Each number is 128 + 24 x the weight over its row's rms, rounded and kept within 0 to 255. Layers, rows and columns count from 0. Numbers have three digits each. The size before them is the row's rms in percent of the matrix's.

# layer 2 attention key, 128x128, rms 0.424, rows 27-49, columns 0-127
107:113144124118126103150197107133082126126162146140157132161176133128133143105075127122092105112087162142139115128143079122140139152152148105147118128168129120128152171111095123112129119122154084069140107107122142139138111097117151096119141110092136122127100111156121110152165089088144153114156115123123113127134105163116102095110091111114158111130133098139149161094135106113107067106135
115:105134173133113158087137115139102153114123142125138151168160111185120137161122143118103168148141159113180111192108076124105090141120107150120096119113098164170147085125168153127146125131124105130123107098166155136137123125161116143147109118136146133155138123166119139159157157149175091116168095141139096120127128176160136154124115122151136125156116146149119141134111075135123133126124
093:135149131109114121097090122103096119112158115149090109114089114148111106115162126132162131118143105122102147113172110112159133132147122100120152131125103119115144109131126121143116127124123138229143079145136150120126128099101120105101104114107124126126121120134130146124153161131098105179147163176145126132104167131144111109138112130052139122142142081172155096099097149164134157090125
104:142117145101142091102107125124121124088127117154103163151123137131128160142133125141147091114182162138107120118113139142099133131101102157149098174113118143115151143149130120120095135151143112177112173127132117116126140141155126097162123102089101102085130203108158087133160075110122080141099125124085155159141095091121145109100132153142129108156120145113154151111118161092157108126124
096:148150122149155096130149154129123147129091116170142120131129115149147124138099113175134118155125084140137146090127132151096110139159097145179144144173093124140156088125163097126126113140169147126139154112111146156157142147141121116122162145123135087130113122128137127118103101128120159107108143176132139065173101122201162142157128102118137126094186141128152149162149129132088151120108
092:148154131090133095119104182130149115161127121136132104106134097140193147082128169114119120116105136120110135115121127140137090093146127143123150092127127106133090091124119131114100127145133114106161138161151131086102123088115096157145119167161155111164156098133124128113105157130080127139159152103094146104144144128129119152118121149197122132106169102138110128100157184152133085144104
085:126148123099132150079119107153135104133139139113123084123088148151068086125151134116109122135167136151147090160104107105099161109141139096135166085123116136133137153101135132127138145097073118124107087164179140138115080104150171091112127135134116130112071130132143144148110162140141127122124131156110069128133087157136124102142109107173160102148114124132127132103120113088120111108152
087:085120103131118125125157101128105104138143096149157148107114110139124125151144118178081104121180116170097155135092134153082160136146155109151172102163159147137168192157132131112112123127100146140086147124146078149165131156125171109133145149137108150106109136136144149147118117136143138144090132143154096177146093103149155112154131129132121134124116123086134129111125126078121138089136
090:169101127141116137125130142118111122064127144125143128137176171120109131137107105111176125126144133152121114115146142093149113145108143139119120118130115132098086120112107118146124160112112094100137157143113160094101192110146105122178078083126179086110157115162137105129152101130158096133137109113085123128123117127113123137122146078091131161111076137149173096156100119128116130154150
081:107136124104146108122139080135171132137115099138126118100105172138089079143127131125136179116188184150125112131175141143097130111138174116141142132130134153143164160149121115123127150097091151126099099148099132112129093128150138141103182142179105127102097096125096106138091128125133128133139102181170128131107125165125125175126092139129102115138153159144103136120114130140159115102136
075:175149104047136074124149085158120126151098103105127145091102137096118122125147097118098160085144111139151108118205129145110155147183106105067166109127133135124158138115159101132140141134131132086102115135127125114143143108149119116116151143149158104160144137128134136112131163126093124139138135132123146150172125138140147115156169156140130135126094117102149126143159096116105126114114
098:167098154146109101109115156079120160132159103139139100159172099133122110075141126134118144138134155093108152124128124150172135161100141178076107104114096110125111063112091111133150113130117074130172156121130155111091140108102124148164111115142126134131122103147108102106160151142144086093103115119093115117084156130154116150117126130105166138118107141143097125136135131152134130157111
072:138118131168125125155135162151187095116131108122086137163157137139106122161148094134143074162148145105159120103089155117134122126106124134174119123096074164136156162144108141144131092084142138115101125120142099123160112142148124156099131151120106143138137120115165113117179123130116141140161160132193150115143086127106164155141129149114125114100114142121116119057140122120131121121165
086:107155116072100116114112089126134137159100125148134157105094151120124147137115120162113119125164117158134161115157102125094147145159128048109155077129122155129138157157171147132107161155105138093096165105134127164144082119146122129129163173126066137139132127119142129148101139123103134116142116149124155127167101170168156146135149152133106109123140106088162145134133128095125126115137
077:107153123150116143132158169129113084088127141099087130095149154146121131123125155170126163116081150144142151132053129150160152099137113171185165140096127119134111116088120124153108150096113179135116123153116103139139115120130142150106136128124116143120156148076106112125130082129125154134111174162129114147133124144116118079134088118155134106152102141128157113141073134113110112101130
083:145121139065174117151106112113160109137111109131141118138139149091080100134164124135162150153137123149109110171157137147098114150101134170107142152159116088140146144151108127146141141073124161182136105166114115127116113152104113139109139126140116101105133152091092107123167112079112114111119107104146118115099149138145095140143101094117074084108120176137136125152129107124146137164147
079:145164112083111112111102130146129122159090149146130122108103157111130110159077102136158155113146118150115114128191116136123124117161124092106121107098106129141141167118171133154094154170106091115110133173156090094137133128130140145106182154127127085113135114112098112091132134097119130139130086184121163135134158149155145142156127153143083172134180124130130139146159123132143131112121
098:159140123084157115109159100106094134180101153106149107104100135152104107136180140129075115122140126108116128114125143149106139136149125158108121114151128121136142121127071123116155115079112161140111120104103164137132129106136107175149122137131128161162101137140136097136145191167118074133141155146145104138160110162162096145133136121078109098124126130088107137135141094139147140154179
099:172125105097171102068145079125140140147121146112093150159106121132146127132115075131163100146128119121148099126135115159101123132130103118098127099081088140088161162166129114131159143156133148134176118125112127140151128106136101144108118149113140115153138132075156163128154091121115098107107132122154205136138146130128118150136123119138116156101127076140136160091155116144164113127145
100:128153147134146127071090132117118159115154119112157109106151138103115126144156128129160139099148110147134130150129086122111156144145054132146137136107106141148146143140123135147098127156149111205154116129131141120143139126117145141128110130120184078163140147102115139133143082114133111081118110078125168124139125143070116110139129123130128115091128158114145120133090151085093161180105
109:191102125131136137093102137166192136110151106151084149157181087075107146159158087121162110116124124154128118120119144114150135162137111132146120151156129111124132118128119132112122104080143112104148105094144144119126153104123149082122084091146149121140142137156152164116130128103141085126089125117124164131093134090110113147106137099134176123115151158152111129112152131106102131164117
098:109112125151089147156144147070094127152145131113146114139096151168119114123097137113163144140104111135130163141143126124112117117102136171111112077095113120117141125186170130146118087123178149109177137115144091101105178139120129120127164160110113090139172152133117124120148143155060104123133147108112083112150115118124154132132109118144121147120126159130165091162107095158123136145120
090:138148112130110085134147116104171105090135085130124164141137163123100157155093156147174161085109161124114099121099152122126124135142132121127150079128118143131137144113137098144145128130113128090113120166115134113171104179141108080102108134124098160171088132092091144147141142128133136107146171135112158148143106145117126082159168149111134098174120157073139122146146115118135146136108
# layer 2 attention query, 128x128, rms 0.426, rows 28-49, columns 0-127
126:114126105110120126145157096106168125124115130104163129153146106142108074077109145139103108113128141147107151129094091131133161115145117125126143108096095151159066115138163143124127140114146143153132162112114096162122100094163115121112189139127115124086122145103104127109090131100117126105116104117114128160137141159144106147116169133099134100083149129130112101158062135136171076113115
113:085098169134167130137157128120117138156121142117085122098132108141123118067143137149182118138121169101100144114173148146159143101116151164163139168133089161158162136165129155161110153128109132174136120108124118096161122133083132098148147104139107143136097117088084118149161130168134138137167158121153139137136164146159112112113131141131142123130167140120122114134137089139134167137092
104:174169157135124097076124150104137102159131135115107114165102115127148157144154129140119108112159119148130178086124092126152122151143116122128077106108104118106168134149104130090124163144164091153121104109118092115132139124128101123156099092117126103124113073120167117134163167118114114097147145156079082151162111152126087139133124096110152093128147123128125130129158132120114146077140
096:091155117128106143117123101099139111139127120108098134160146120142130081121133122145072086131134126126135103114148112125112140158118082146132184136089100091081108154158146103100075126123126138115126149162072129090112126109104114123106113108139137150115105108158082094148113132137134108132140127169127127133163132075095142111090145117153122164117109103107153158159124097141074114152097
092:144112138090113138135153144084133153100138124147115117130156152126117126137142105110104135093132101125118123137118157114176141154119111113134138106101131134103116086099119088210167121145144148117164169128142101089055149128133152133180101103112130130149076124121169124114133110137144124141194119137139134147126125153130142097152123134105138116158102180108129128161119164119136086128157
131:151090105144138133142181144130105151177152139121169152149147116137120157102107082164114164132111167121117156107122153147112140165121131156069107144120141159103127168138140110149094127129137092134126145066103147133162118126125090164106181120126126138112110191152116124134144107129120158144121093152117135127167094106128127124126147103143129179116152114157121158141104102118135151102098
094:103109127152131135143135121163117130142139122112158144158123104114153140107117079107156159127115180151136138136169155102114088168090135163096120130093119134102104142136116117149113153145166086163096127121079172131149117115135084119123140077118130118069140132145129114129164120109150119143128109122097169110167074112101122126120174087129120170127155111154142164117139098132133156136106
076:137153144099140138109068093124134182102139126127114139135126113106142106134124170156113088123103112138146141102135088153109132118132091127126096162156126115147133136136116129064110131127148139174126091135169120116106104133142150109107145123115110155167137071117089165091124126114104113119113154126167077095067147128134124114149132130126164083143121114120114159102117182121130141162106
081:120127103153124108176125143153124125126097138111134119109131124111118138129096071144101110131075117142121114117157177096135124122151150151138134155161118165117128130118138124168165135093120160119120129105103120138153132168131099168134148148145145112171134141117157117138101130138066157135106164126149182128145154097112149089106148207155117129123150151121146095127138122169107095077133
090:100114145103137144107162159177128116165137116131113150157128092144159172157127123135132125122109157135160139130134137099096132168113164101161124119124121107136146138135127148168106166143102098152096114106107158105167122137184106126141111108114111158104137190147119087163136105132144121149100169145101171113159099117145144165066093124120161125141135130133093151096157113123144116142119
086:142162150115102146138104106165131122116117147111121129150091146134140125094165156125115093143122078167128137106078129141157114113149077137152135129165128138119097118108112105086158104152165127166139083136146099115114128173162153112106121155146122135133173129134094171129138127100120098116136164106130070115111145128077142095147151100142131124098119103081130158125114132098161170133109
077:085119094136152126095103122121134116100097140120137131114116137125115133145146129116091124149132091142121090166156163111096138082110117088132100136141141097145109157101139162095126086113126146094118116094189088140137154115074156100134131162140160111142080137089140145100096153097115172136141134125121125117089136108123162102146150157131115121162123130167127082111135128175116099125100
092:137107071153142106121142111139131105139103141121084072121155142126102148166117083151143132109136147116158115129181136103123158126137155110108113135147142131141147140100116105149125142081108164104114117094110112128158178141132092095159130086152120091131125151130137127157103110118158176156105128177149143125153118127087136163094135160097116142168176143136141095137143122131135123074122
080:132106148129112149121143116105121157149153137106180151159132100125172132091143165133169145127141122113072124173106111117119100152128121172114087108122155143128128105159148100124116119103115087126120128142136135095123111115147116138117111104097126115073091134132073139154159152141124164116120102087127065102135125143151131132114107097117120148143126143125065145101138111141160147183091
087:145123153166098140171085156117120146113136144116156133099121142153149115112107129115157141163074125144134104107109148155150116083113130144144114129150138162097156108130143113098162128120172028092122149144130143123110149161113140146155159132165167149146148067136138127129115094148153099079102146106138154121085122117115139105111151133157133148115124093112118118137129112155110117137127
068:098128131180131146139142119152127130118133142114145094097129114142094147170115129119102098128133140133135108144145162107108162111150140084124167150121187115153154143162116147116129141100115134101098137120117118127139148153102105110139125105107128105162138138099148139128098100152094170105102158127130186161162096108138140143152175184115142149103165082125140115149153189119104083105132
094:129071094129130129146116129175125103117099128139090112137123112094145118153135115131122174095096110123152106134117149080123139105155177140149112192124144122137098148142198147136103140136097157122127155128094129104111156133163105130116127100124163104168142153137118132119126124118120124182130117126152112098156093141096141142177132194135108149150114168135146109133114152157143149107102
093:134104106140116171123108180153106160134111154141121154107113138110148132146146112153114128086120133113142153129165133081156171159147124092146138164148126104150149170117185203112099165123156113159108110107122110153147133162125139142112157169079162091146098153121105098140111154114142130134121162149141117118114118129091152118144147136125137108129104160151128105161119121086126110092139
088:147130163133109148164153142109103099115125148121130158145137133167147124097097147150174115148106130090139121093093130154177109166073133109110149082122125156075111072133124127166135123128138133123141154136092160097058107136118127164149113126163110165122108117141127116116143088145125167150105136125106119125102130121145131115104106116080120121147106080107138114149146092154148140147106
089:166122139143107099123101154097133132106128099110152125145104135124134129075139166101118150145105070122141151125098117129129096109118129151155144116139144147125126094108095166098162136183166134174102114138143174133069096146148160103133103152120145132151158077115104124123127118116088064096142146072152089130130115117123101110148116143137130093115119104102119147141096120131113117146136
097:122118125115112156225096146163114105149098163111151136127094157128122135079113162099160109126137150140139164145134158152139124149108159111156132096136116127130150134096109123132114113132112101112125116136111086126141115163113132157174142170131136142112131104131098142135089156142170174125121120150143157110087128107156118087147153098126142103162153077141128167149153110118130151092125
099:103105112114131126085162168108132166114094145148147145141150067096123124102156071145118145124132095100166125101151142097133153121099127132102080137123147145134131159164116175130095099126107169133150081110121124154125165134141127107155141115134123137130149087137151122165123092142105145157126115149136080148144147100137139160104105167132117113127137130104104118118150144157109072092164
# layer 2 attention value, 128x128, rms 0.463, rows 0-31, columns 0-127
086:136124115156131170113097221145131092115144103112143151123082099130091141115140095151112131146101103159097107116167129153172119125122135160132133177127139127142125119166135141165118123127142122094111159111121127106107099085100132159138114143097116143130132120076090114144141118130120138149121157157104097136122162158097136095127138132118121131095104126135143176154121121164158155102072
083:139120141069141137125131069128153119146129111105135105116138137127089101111112127106139101117134116150167160098142114137126144118119104087168124125136096132092159136168131128138135172159135133126171143117079111180112100120157079160130159173136145112161137100122156138098120165181139139137129096134127139133128152155095159128129130150136095089131166149136133086151105176140103132119089
091:083107109144124147107131129111132106110171131131121114125103143118139108145126107079112138149122121143140144100111098111112156093128133115152118144121139113159167135165084175103076091117101088144152138115120157073115092155146117101149141084105107121152170126099137128136147134079140118149107169121142150175081070128134132133146122127064111140135139146115139109107153138150143158125159
085:128156110082118091139115156138141148124130139115101164128156132122111150104133117102148116142131105121160151082170126139137122140112080163114113122094124121117110146146146135111138123142095103153126113102071155129095132120159111132146124125162196066104109150123150133144136107117172103091130090136125096148151134134115131161149135130120123096136102099139091141151107165118084066110077
083:149134127160123167119114145131131158180140109124134089129087163077116125146127104115179120129129144107121097128081142129107099138146116121158109128137149143109143100118111114099119171131097116177134118136165126147155136190113145129130084098174112130125156170122110142090096132143118113154169154141091113133169119105092132141110138145174149116119128123117128164115097146119161101071147
078:146076168149113109104108121101146132105134163122150124126170127158122145144136099141141124156130157105112146165087128089105133153151158128132130118142099156144106078087158146115120115115114126145168124159162127131117151119134132162112126100130124067202140097127110109068121122072140115154155065117157130106144153155079113133135137110136132116142130107120122133097149114156141128117125
091:132150157107132098139117134089118105127107116109101112136110119142158113146156163132134128095138127122080087162133134149134115138163163131094128112125138113150133090076174092093142078095127148102145114187135094123134168112147105128110131106142095147144106096101153121118092128129127122079148132119127124118188093121132108150167150120187105087100118133122166113121106082121131120133130
102:091106132113133150113141160166121116072130133112118152155108148152118095150145151156112139105154092155104129124136147120153135169112157116140126143142111186072137115138142154107182145115125140135132096146153132123128106107133184136116105123148118118174081115081148128139129147113091171124119166156107088133173092138089124157120096134164138139162134110126133108144126131087175113114131
091:157109151132135121118105129122114112113141137102120107117111094157097114153145104171123106146114099108104123117148095118155134107119136103125145147140119117117175129100124143148181109156174121128118088169147084122134146109193147131107141116101160170120126097143121135126151113121127150164146163079139117173158121152127115099120140103151127076153111149156061146151143174159114137148092
092:120106173129144097093163163139121133146138163142128119102132108148119120146128144099086145163135158098101105115146126114071098091133159208135119151129151112170151109148124130161143131118127146133092155164148112177119119132153172092110099105133170129141125109139109112106122157115145111187103128115130152115132135128134143123139155153130147122087177171123097149147141112110158107144134
089:125129116123150181095123163132141115148132138164156128124096143153080107106149128113142076121113123147114149113137167127112166111107153158104128181122115145121134154105096092069087126151163111103141114139141127144120136139151132153133157091119119143084156185134117151154080144133127158132148111137086112130114123129113119118163100137132131120183132136142109188075091127134155122117116
088:146141115126127110102119076082148159154102166153138136145134149113132142152149138155105143130123162129174124094149109126110126133107101124125146146133124108180121110143133145170110125075113123113127125161151120132127128116099107125147114147113146169159145090102085100110116163116084170132122115140138128119127111168116112097126121128147168154136101126178139098110174127225120100131120
091:092146147114094125134115154129136137106132136161156125160176137156108106145087157138154148136176161129127120145190168132176103128125119107105159110117128133127106133120108175115119138110117088100081146137115136085179127132134120178114148108143175117133121136153121133145113142128100114124152136127120137094127077133123102131066079086125142188109120116146104114108101117120138135142110
084:127132181114134136115113109175108125125106115143155143120113102096154164103112117145137167162122113101111141148174104094092113133130110122146113129169126119160149102072160111125153160115149158109131138156119127124127124127118107111089114077108112131115115123128107160130138102120127070171123115135121144083151149110138094115118087170115124132145130136143107133165154084186166133067118
088:144126090164103137110133115129111160154148126123129129108086135112086119148099159134141191110128143096139181155118120161125133131076155100139115147157116091100133145125124097144118110139152137109121137152078115092116142165086182136135118140114101151184125147109139163160090103143162123096105121127159136110146119113117117095155157106142091087100096100132128121138130161146142092128116
096:124160091112141194097145112142120157146139116111116124117109139091125129122146120136144130149142105129096125096143129157119153163148140149094162130089107106139122089164113127118101120109158139098167121123087159156094146147175122121144112163123168081120116147117114103119083111156150140119089132117136160128144138172100149137143080154089105124160118155130059120123152122113154128169123
100:088102117096097115151143115165169150114145150128140142138114125098161096080092138109116103112054136160100115125144136151108161167124154106105121101126149092096075140158141107121123148130148112173113134104117108090152104111111146139142114150106132123141116162121108181146128102129131096141118144151105135120123132074142130146145114103151118129092107142062137143108163130110095104127146
092:107177097096125102143106104152167177092180130123113155117134123107133156145142148118114187133150125123150136121111129121095141117139113143126154122108073078107092163178128111158120129135123141118136155107102096137141144115185088111162107157115158126166161116137083116135159117130110170153168151130118129129126122120125162138110129138104138150117131157159127162116095142153173135107112
109:129140145159119208159142147129124100122127116119171165115090122152120127119149096162121143123127155135097117151084136118169087136157148122118116129159132148091166109129127111152142180111117138142107093120129098122120113159156126141094107114109102138115113121133181145111136164078147146141108099156160124116119158109117148083127170135160181138083148146131123135129149139126145178128155
092:129145108118113113103088145120112140125120093125165120139111190120112149121109107128088084144149144149105135124126103131139094144154145111110069135112103051130185142142151104131128143117134146133139118112105097122178154132120128093115114098054115119122160153133110129146141148150164153127138115178112110137137137116141166118117109139156120135104130096097064114128154148115142163148148
104:128148145161121184109122148109144101093146149100097164120117142152118087162111095141101149122139100145095106124105107104119138135109133103162128109155145159093132151106124137128147188076163130123140107127159080158118144172120136147102129107141108121147079125134113131108122136134120139134136152110089098089185160109120080139144126112140163134158111129127144097191110126139145122143094
114:115145157144151164131148192073145078093150139110138089176101140158163124156153107170121140131160106175123111138142142130150108151119139142119117135144143097133153106102152129138185131116135110093120149172121119151121160135166142152127101094104125166116060081122119125125126125119139152122069129163103145149132136145128133138128107082142144118134129136119110142134102108122114162141136
106:150113126125118125104149157119120129151102121168137130107153151187155143120127129126116158149172089164104105196139118124150108122164154130116099120139123160107148117095108113141140188107119129099161122132128104160133144114102147172122119075090105128156065122107082098135132138126128138118134139145125095144163152093143087137137133098169150138083089143123133124126117114170139129104134
084:149155163124158108126158139123133150143118119119128157179111117135151131153143156117141132123132118134158133153160140118146105124132172113146134147176144157118121107054144105130120118131134160099105105121122127182126105141098078119108134083105143111125146065147148089125155134094192169157105124149138113153140137139125095161115099117130136112086054144135137103152118136131125111125143
094:165071134155130129111094153132126100152124100133131125150143153165135095135157138152100069097147147120125164163101121094152122137143127104172114176131147160163118165107146145096153145117127139130127109133183110134172147121117159124099119104136102105141158098139123132123101153097081116157128127100161135126151161159139098146128147123188151176109132110105118148158146098119110121120116
093:149083160141103141102149144094129149124130090095132154152141151142109075159160123148117084142114138147136075139117151123114114111115127100123133149132160122107133163106125115153148119114107148138102092112087184097156078146109151153094125104106092138115121119152137161147147147141135151126125165164096101151172124171126142122119143126130138115139133166176102121115127148106075167093126
085:137129146195102124148141124137146110126133074117133163155134151127112105136101116129095116119098124140144096125131150105108131157094159147167087147118131097151158122134155106144088118138140137162140154154153096125149158146120154125140106155167135174116103140117098134087116150106124124110138134145111120148180065159163109102112091155119131088146091150104134107127142163100141183155141
086:150139220105173171117127151114136150136109112130125104142161129160147154125135112145100147144110144147128110159163108120144107170125125157115105107152157137137147115136126149129138118120143156195092122128121087155171157134114174138127141142125128161187125103119148135130112148132125150174154139118134134170107134151103167159125132151123157107088115106083137132115143085159117129150113
103:123105123131155116123176121147116117120145082111136110115122139120130110097133121151113131139142115144140152085127140145136141131146117165135122104113161075202106147151128111114125090144119120122161112134073131114156149093105156100148223148125132114114106171106160109124069111153090131102154151145113129165121148131148157131105130122167108110155127120138122152098116145092153159132111
087:088108153153153111142121089093108147130132156116137104141119131099123121112085105118187137132137176125126129142174103072096124122155128124141156129078177098140121170107134125129122128127130167161145130124110113122113151092124118125194125124131125105091131111112106166091082102114115156160110128093101139160124148117137126111108110142152084168083141118152143141117126172121101124159130
091:143186135113108126116110147127156181099133118115156109115140157141134084122150128116145141143167180141132129153153095135135106142107139139118156112131101089140118124107149118131162110132143169088145106158089109123128115141183117154114139115138123109086112080095126141115098083152094158106103105125146103123084135103157161144176128128102166164140121102147110136134124149159168146174131
097:141150167126171120152132145102129125128159098102143121103130144129128098125127099077108179113139119153116116164148101091156108197108163170111088135177129100090110100098125143130154184158118149112123122155137094135101134136122109157159094094154137152098126106144113122150114146121138097157138120137138168072143104143121102126121143118154149114163125105151124164115112133133121152094137
# layer 2 attention output (transposed), 128x128, rms 0.411, rows 0-31, columns 0-127
095:126127133149111108163122112144129165129153177150137134133130149146098098145160144091122108090177084161165062142127114129147103170143154120134133054116130115135150139114123103141114118111147155153136138161147119109095119134151118088148175151135173136113132107153123093112147172115090112099114104118112114135125121137122120114096110080138108100167142092104122119124084110117143113117167
090:068129113138129187161116140110155090153123128134155160136126102123135143113090114118145091144112133134125171157131142134117156096133135170130164121055121129125094117132117113152142107112099097134149118138166093102079123121120137112135123112163135125161123126154161123147114145141114128108162109120103145170119102107114131176144090117109145216138099127092145118103156114113149120132132
100:144110140148101107108128106165137123103115080138152133098125152177119166132150094161123133151131116138122143095194173107135114166148103108079109124150136130099148131130084082155149154156124125144163117122143128176130144119149127123129100130120095101164145157137110101127104127158129148127099125143092168093132110102138113086149085095182132116093120112137138172141112141119115101134142
094:145119127151110100176057110103132097100139159157128171144129113115148079161108148118133114159128120137091174143117128119117124143142122166117102149116113109156115184114135097127129154149143130105117105128138136105174104138107138128113134122098101142150125112104113147133176127105127112114155105095134149137146154105138125120153131142157129174171146114114124118065138155130156148136212
091:101130122160116105111122105162106135054098122135127125132145139127117094094100122132104105102157124133109158135112146110128164118098111126124111080134103139105147140106151159107181097102092142100094122114161147121122168090132103133165138090154121115100105119092137078166151105150113152148112098147136065107129106143134150105119146140092104131122107142140127184100114123160099137120142
086:135136108090127103150122108145127145120103138138126129131084171134119096146104171128082124107112104138153126175133134107143109077142100112088102128105137164111138132154075139158105155141081130149122131142180117134174123094113168140120104113147119135101127135115110151101146134114147094141126140149110115131099176119134144087134139129075123154131124171124114114156166205134129165136137
097:157149161112117179089140105139123162133148105084143088133138115070126129103109132103145151107141128143125119106118140115076120099090094157148125091105130110128138161122117138159117144102099139141118120101089155075184148103087176134146150125115147151056118124144106116134119098149130080136127125149140122116131129132127161125127121149080143142120126133162112111151132169083126124130104
101:122122123126108187131129108153112160136113122168147096115108167132104091097096097104156183107131123162123154190104128121119110128134153166068110097140153102155142126148130085149142136132169116098154118124118123111106131124110090158155140148117145112101105144131081130130124122088129057110112098132105094090137141141162122105160104120119119114147114173137140127114129109120105122137100
098:107101115098099154145093139158136109144128114132138162106101164105136160110144128109104149099157097142124123134082132158123162130105121104126134141127135149167132137112091151096083130131099203143150098112122119139081129149073118133133116098130157125155149142176119087112103112078136071111074119080120145122125157132146145125134110129117120154113170116128143130174092145118132130117132
102:143111085129127138132083138086139134136099110141120135163099170120143109148136139152142139103136132140125106143145136121153133137107094072146138137119099077093152120101115149131158089147126099162138142109107165132121167172106074099086171091105075123090093115124108143156105121099153111162137122131132105071107135136078107130101167104094137160120105120121138119112122128136127144121134
093:136143158136087113111036127137119160149166155155147128146168115146129130097138108148079135139127094100138114111138134124151143139137130082169101118160107096147082079135141116087128173108145111119116148139144154130064114114148127166181153121138124125120118140161141097135145107122154137156137106122095095174126119145141102127140129136105115163113139158135135114128167123119107152148130
091:147077134143156153112185116168153140179130119123145130092106093156113101130102106100153119115125114127139091146114129135155090142135144113142140116093104157102134145124111138120110171130146120089115109140102104120145146172158116090112096100154111131059148169155168129098156147142137143125106130110156096150101123145100113111101151108091152130119155128095157121163180129142141112113135
100:148129114145139128128145116134153119144094127151097146134094147084128131100148090126109105114117111152106119102106111147109180149145158148149112130137108146114174077158129114145137110127143143150141074122112155187152137154160097142132093202103150115139126149104117142154137109118102125132120171126121110147091175096168162123158089129140117105167178126122128144126162105136096130155117
094:127153109139130140138132130106113140151120150108105136104139143121133130144137126147161135136128107075142117147092143092202147102136185100135125156146165152136120146138098156122147154105062104102104140147129079157116140113142096099126130179137159135119135090140129110113125100111138135106160140160092113098152156122126176145169178140153178134107113115112153102108092151145107112149129
106:098098140144083142170129155149120130107115145147115098113101088116161072121134087144154115112145180143103108118164090114148136113106142161153102104134144142098122160099108159107119136147142144194118109172109118142108121093131132182104173095106150140116103107131146112072109149106128130116099115149108132151145112195127098128100129131100101147116147131123128145104113128143125128129111
098:166126111146109134161124143069112110167159123101174162104126095181145115114100116114086091092110143142138154144168153113146114156176153124127112096128087132124093124110153090125150125160160095119113143109113109114122129079076137163156130137117115156144136121139158115146166137125118092098124142126144143107104176106099124131129151122161078148106126105112105103102120115126127125154141
101:136162168146185122137132129126085114110096118110116121105143141090128131153173132102155140173136159132150140120139098136163143100143129143189132118102113080158138160113155117146154100162176114157154127154163165152122093128095139161128096120140168105137119110127147158119150129136129139132095111148157143097157120131137107111148141124097176073098133104136125132120160118114143100162165
098:138108126132138110126157138117149126141131123138099117139144110150080115138110152149121065141151133120102146147098146113147114189130109160148174156149129111165133115149124146109194129088128102137147121125139106118159114161103100093097123088109166158145097124156167122122084134161126133117096098123124186136098172103105135112161097095109127097124143087095106133129159120151111133124113
109:138150137093121101135137089126087156128126101138117096161060118128135154155093156117089128128130145141180103115178106103132142125113146105117147139126120115128103152108128128102173132109137127111106120128132173112099134163135119126129121116152140139154163122121066096149091121105085111140102163129088112106139093174117129117100084109114120125159123200112128140098099148125097116137103
100:133136169156137162141132119112138088112132129083107138142118084100129118154099135148110122100139076083150110137115138114166108143111129139098136096163138136104120134123094116122139128138145139167107134127056155141129116101133131140159114109192125130158140112109117136175104113073136178090105141115162140112152135117097102108129098112130151119144159181114085124110105115118158102161120
102:177122098104115127105091118127108184117134119135159133141086151150123165115104119134186127095132118137097132148101139077116139097143147126119126105102169141146146130145126106073165112119112124130154114141124129103114101109118105161128122164143165134104145153148147128121090147108102121081155095139109070137137126137162118138135128139091100159090085152164127112114097126158094099116171
106:119097113119126132080137107146142156160150101120142152156097155087155122086131145095133160120167144166132087109102128128118145116174135149121122086125097102148097160156104094138115136108156117141119125101103163102115126115094134087096164151160133141119130148154112116148084153105100085127163164170127123108112128119132117096108120183162122150122158146120076141120131135106144092136109
107:153145122124096176137150139160102171132139112084151113115088096079132119175097159168122120122121089144142096103102106109124175142140123130132104123113187110150132183172122117133130108129138164134104089102147146124113134147142121125133131176143124169109145124155130154140100150121141132137128084130130048107126136091104143171156134123090114116115115127105108128146136153129120132136156
090:142157133123119149131142113150163126106120127141116108096082138134133133107152160148151094133094116114145102104116162121157164126127139134087086133102159121141089111143139101163134156082128152145133130094100099119126171143136124141168106117123102142163141113120102137097115112152102091137172094098148125132140128110098145132114141179171160161129170058127116096101137148156128095079124
104:110137126112149144171113138169155128077155150137159136131138182118113137079084155148141146109109111157163092143093128133124101088125120109099126131130122153139133125093119137147108132109129173149095150122118132137072130105185127149119164142139136117126128135132123160138124093125166097114110167124139051106122088127148143132115112123108134113150108172152167130150128128146072146102118
103:127160097076137135134105100133130106116113131157109137133104120153120179081103120118187152132157127144128142101135153166130152137110136128099068099133114062143156128119114127104107101112137127188107147138135136157105104142146150131155108083185139124102143119131103122123133139140133120130121123107123108092119088118114120106146122145141148095174181164113132155117151119175171130116118
096:104090109107131142100144090144141140137075098114109143142100127140101124135130117089166126120158149141101135139128128174118119165159134112113123103182162123121130122122112094133152138102140152136097137134144111113115112062092142168170148121128119107113141077130124144152161098141098148110126109079158092136113100132125126126076155146096176106132148119130096130165091106114139081100123
099:114156080123135136154117126190139135126094118089125146137090139075109143116129163119125141123139135138149105087098114147128089071145126124141113110098101139106146130124127110156128123146116141099115086151134161078097114138146094106154117093131091158108081129102140134157131170123140139121145181128117119119112152103072138128104145102095142145125124134171155085149096151097131130093108
111:113166138116109146138095151102125142143090101115095123123158107094120158120111088150108138118126117134106100154149129182089090160135157152143133062125113111126113127163129138132120118121147135102082164140098121106110099098137139120116137136158086155105148150099126106135122101134128106075115108133132176105151119125160081162116185122094110119152093129127124121151145111108136191130109
093:130120128101128146083135147139130112107134101055119151090149158159142150147177154108112152113093170085100088135137135159120133081098135149150129133152105139125141124155131126134169100128119138155102085170118109126157149118162159073097127097114099168162125130105135111155167090137102119127138122129126155109108111138153099115135127133114110086088134130108123126115137084173117123113139
100:120155119133099095129096166147110123114135120106119078140067070145145137147116104119112123137123092125116100155100181147144123119165130140155119118155109111140136147123106104139145149119110124164138120161067092111155153135121119117126108124099128119138124149133128088159118126159113122126159174149102157134149155146110156160107109136136109126145152165167113077138192118092087099150151
101:130137098131171087132122092124157138182146137138117120140064148088125086126100123171122127148134133171147107136133148145121162096163102158205132126138159127117123139192144109135120152095112139112126077137146136118119141108117115134096149096114160126129120107147140071138155092099140141135132102158109101143142146095144151135074116136150157158126139154161104125128130119116139132109119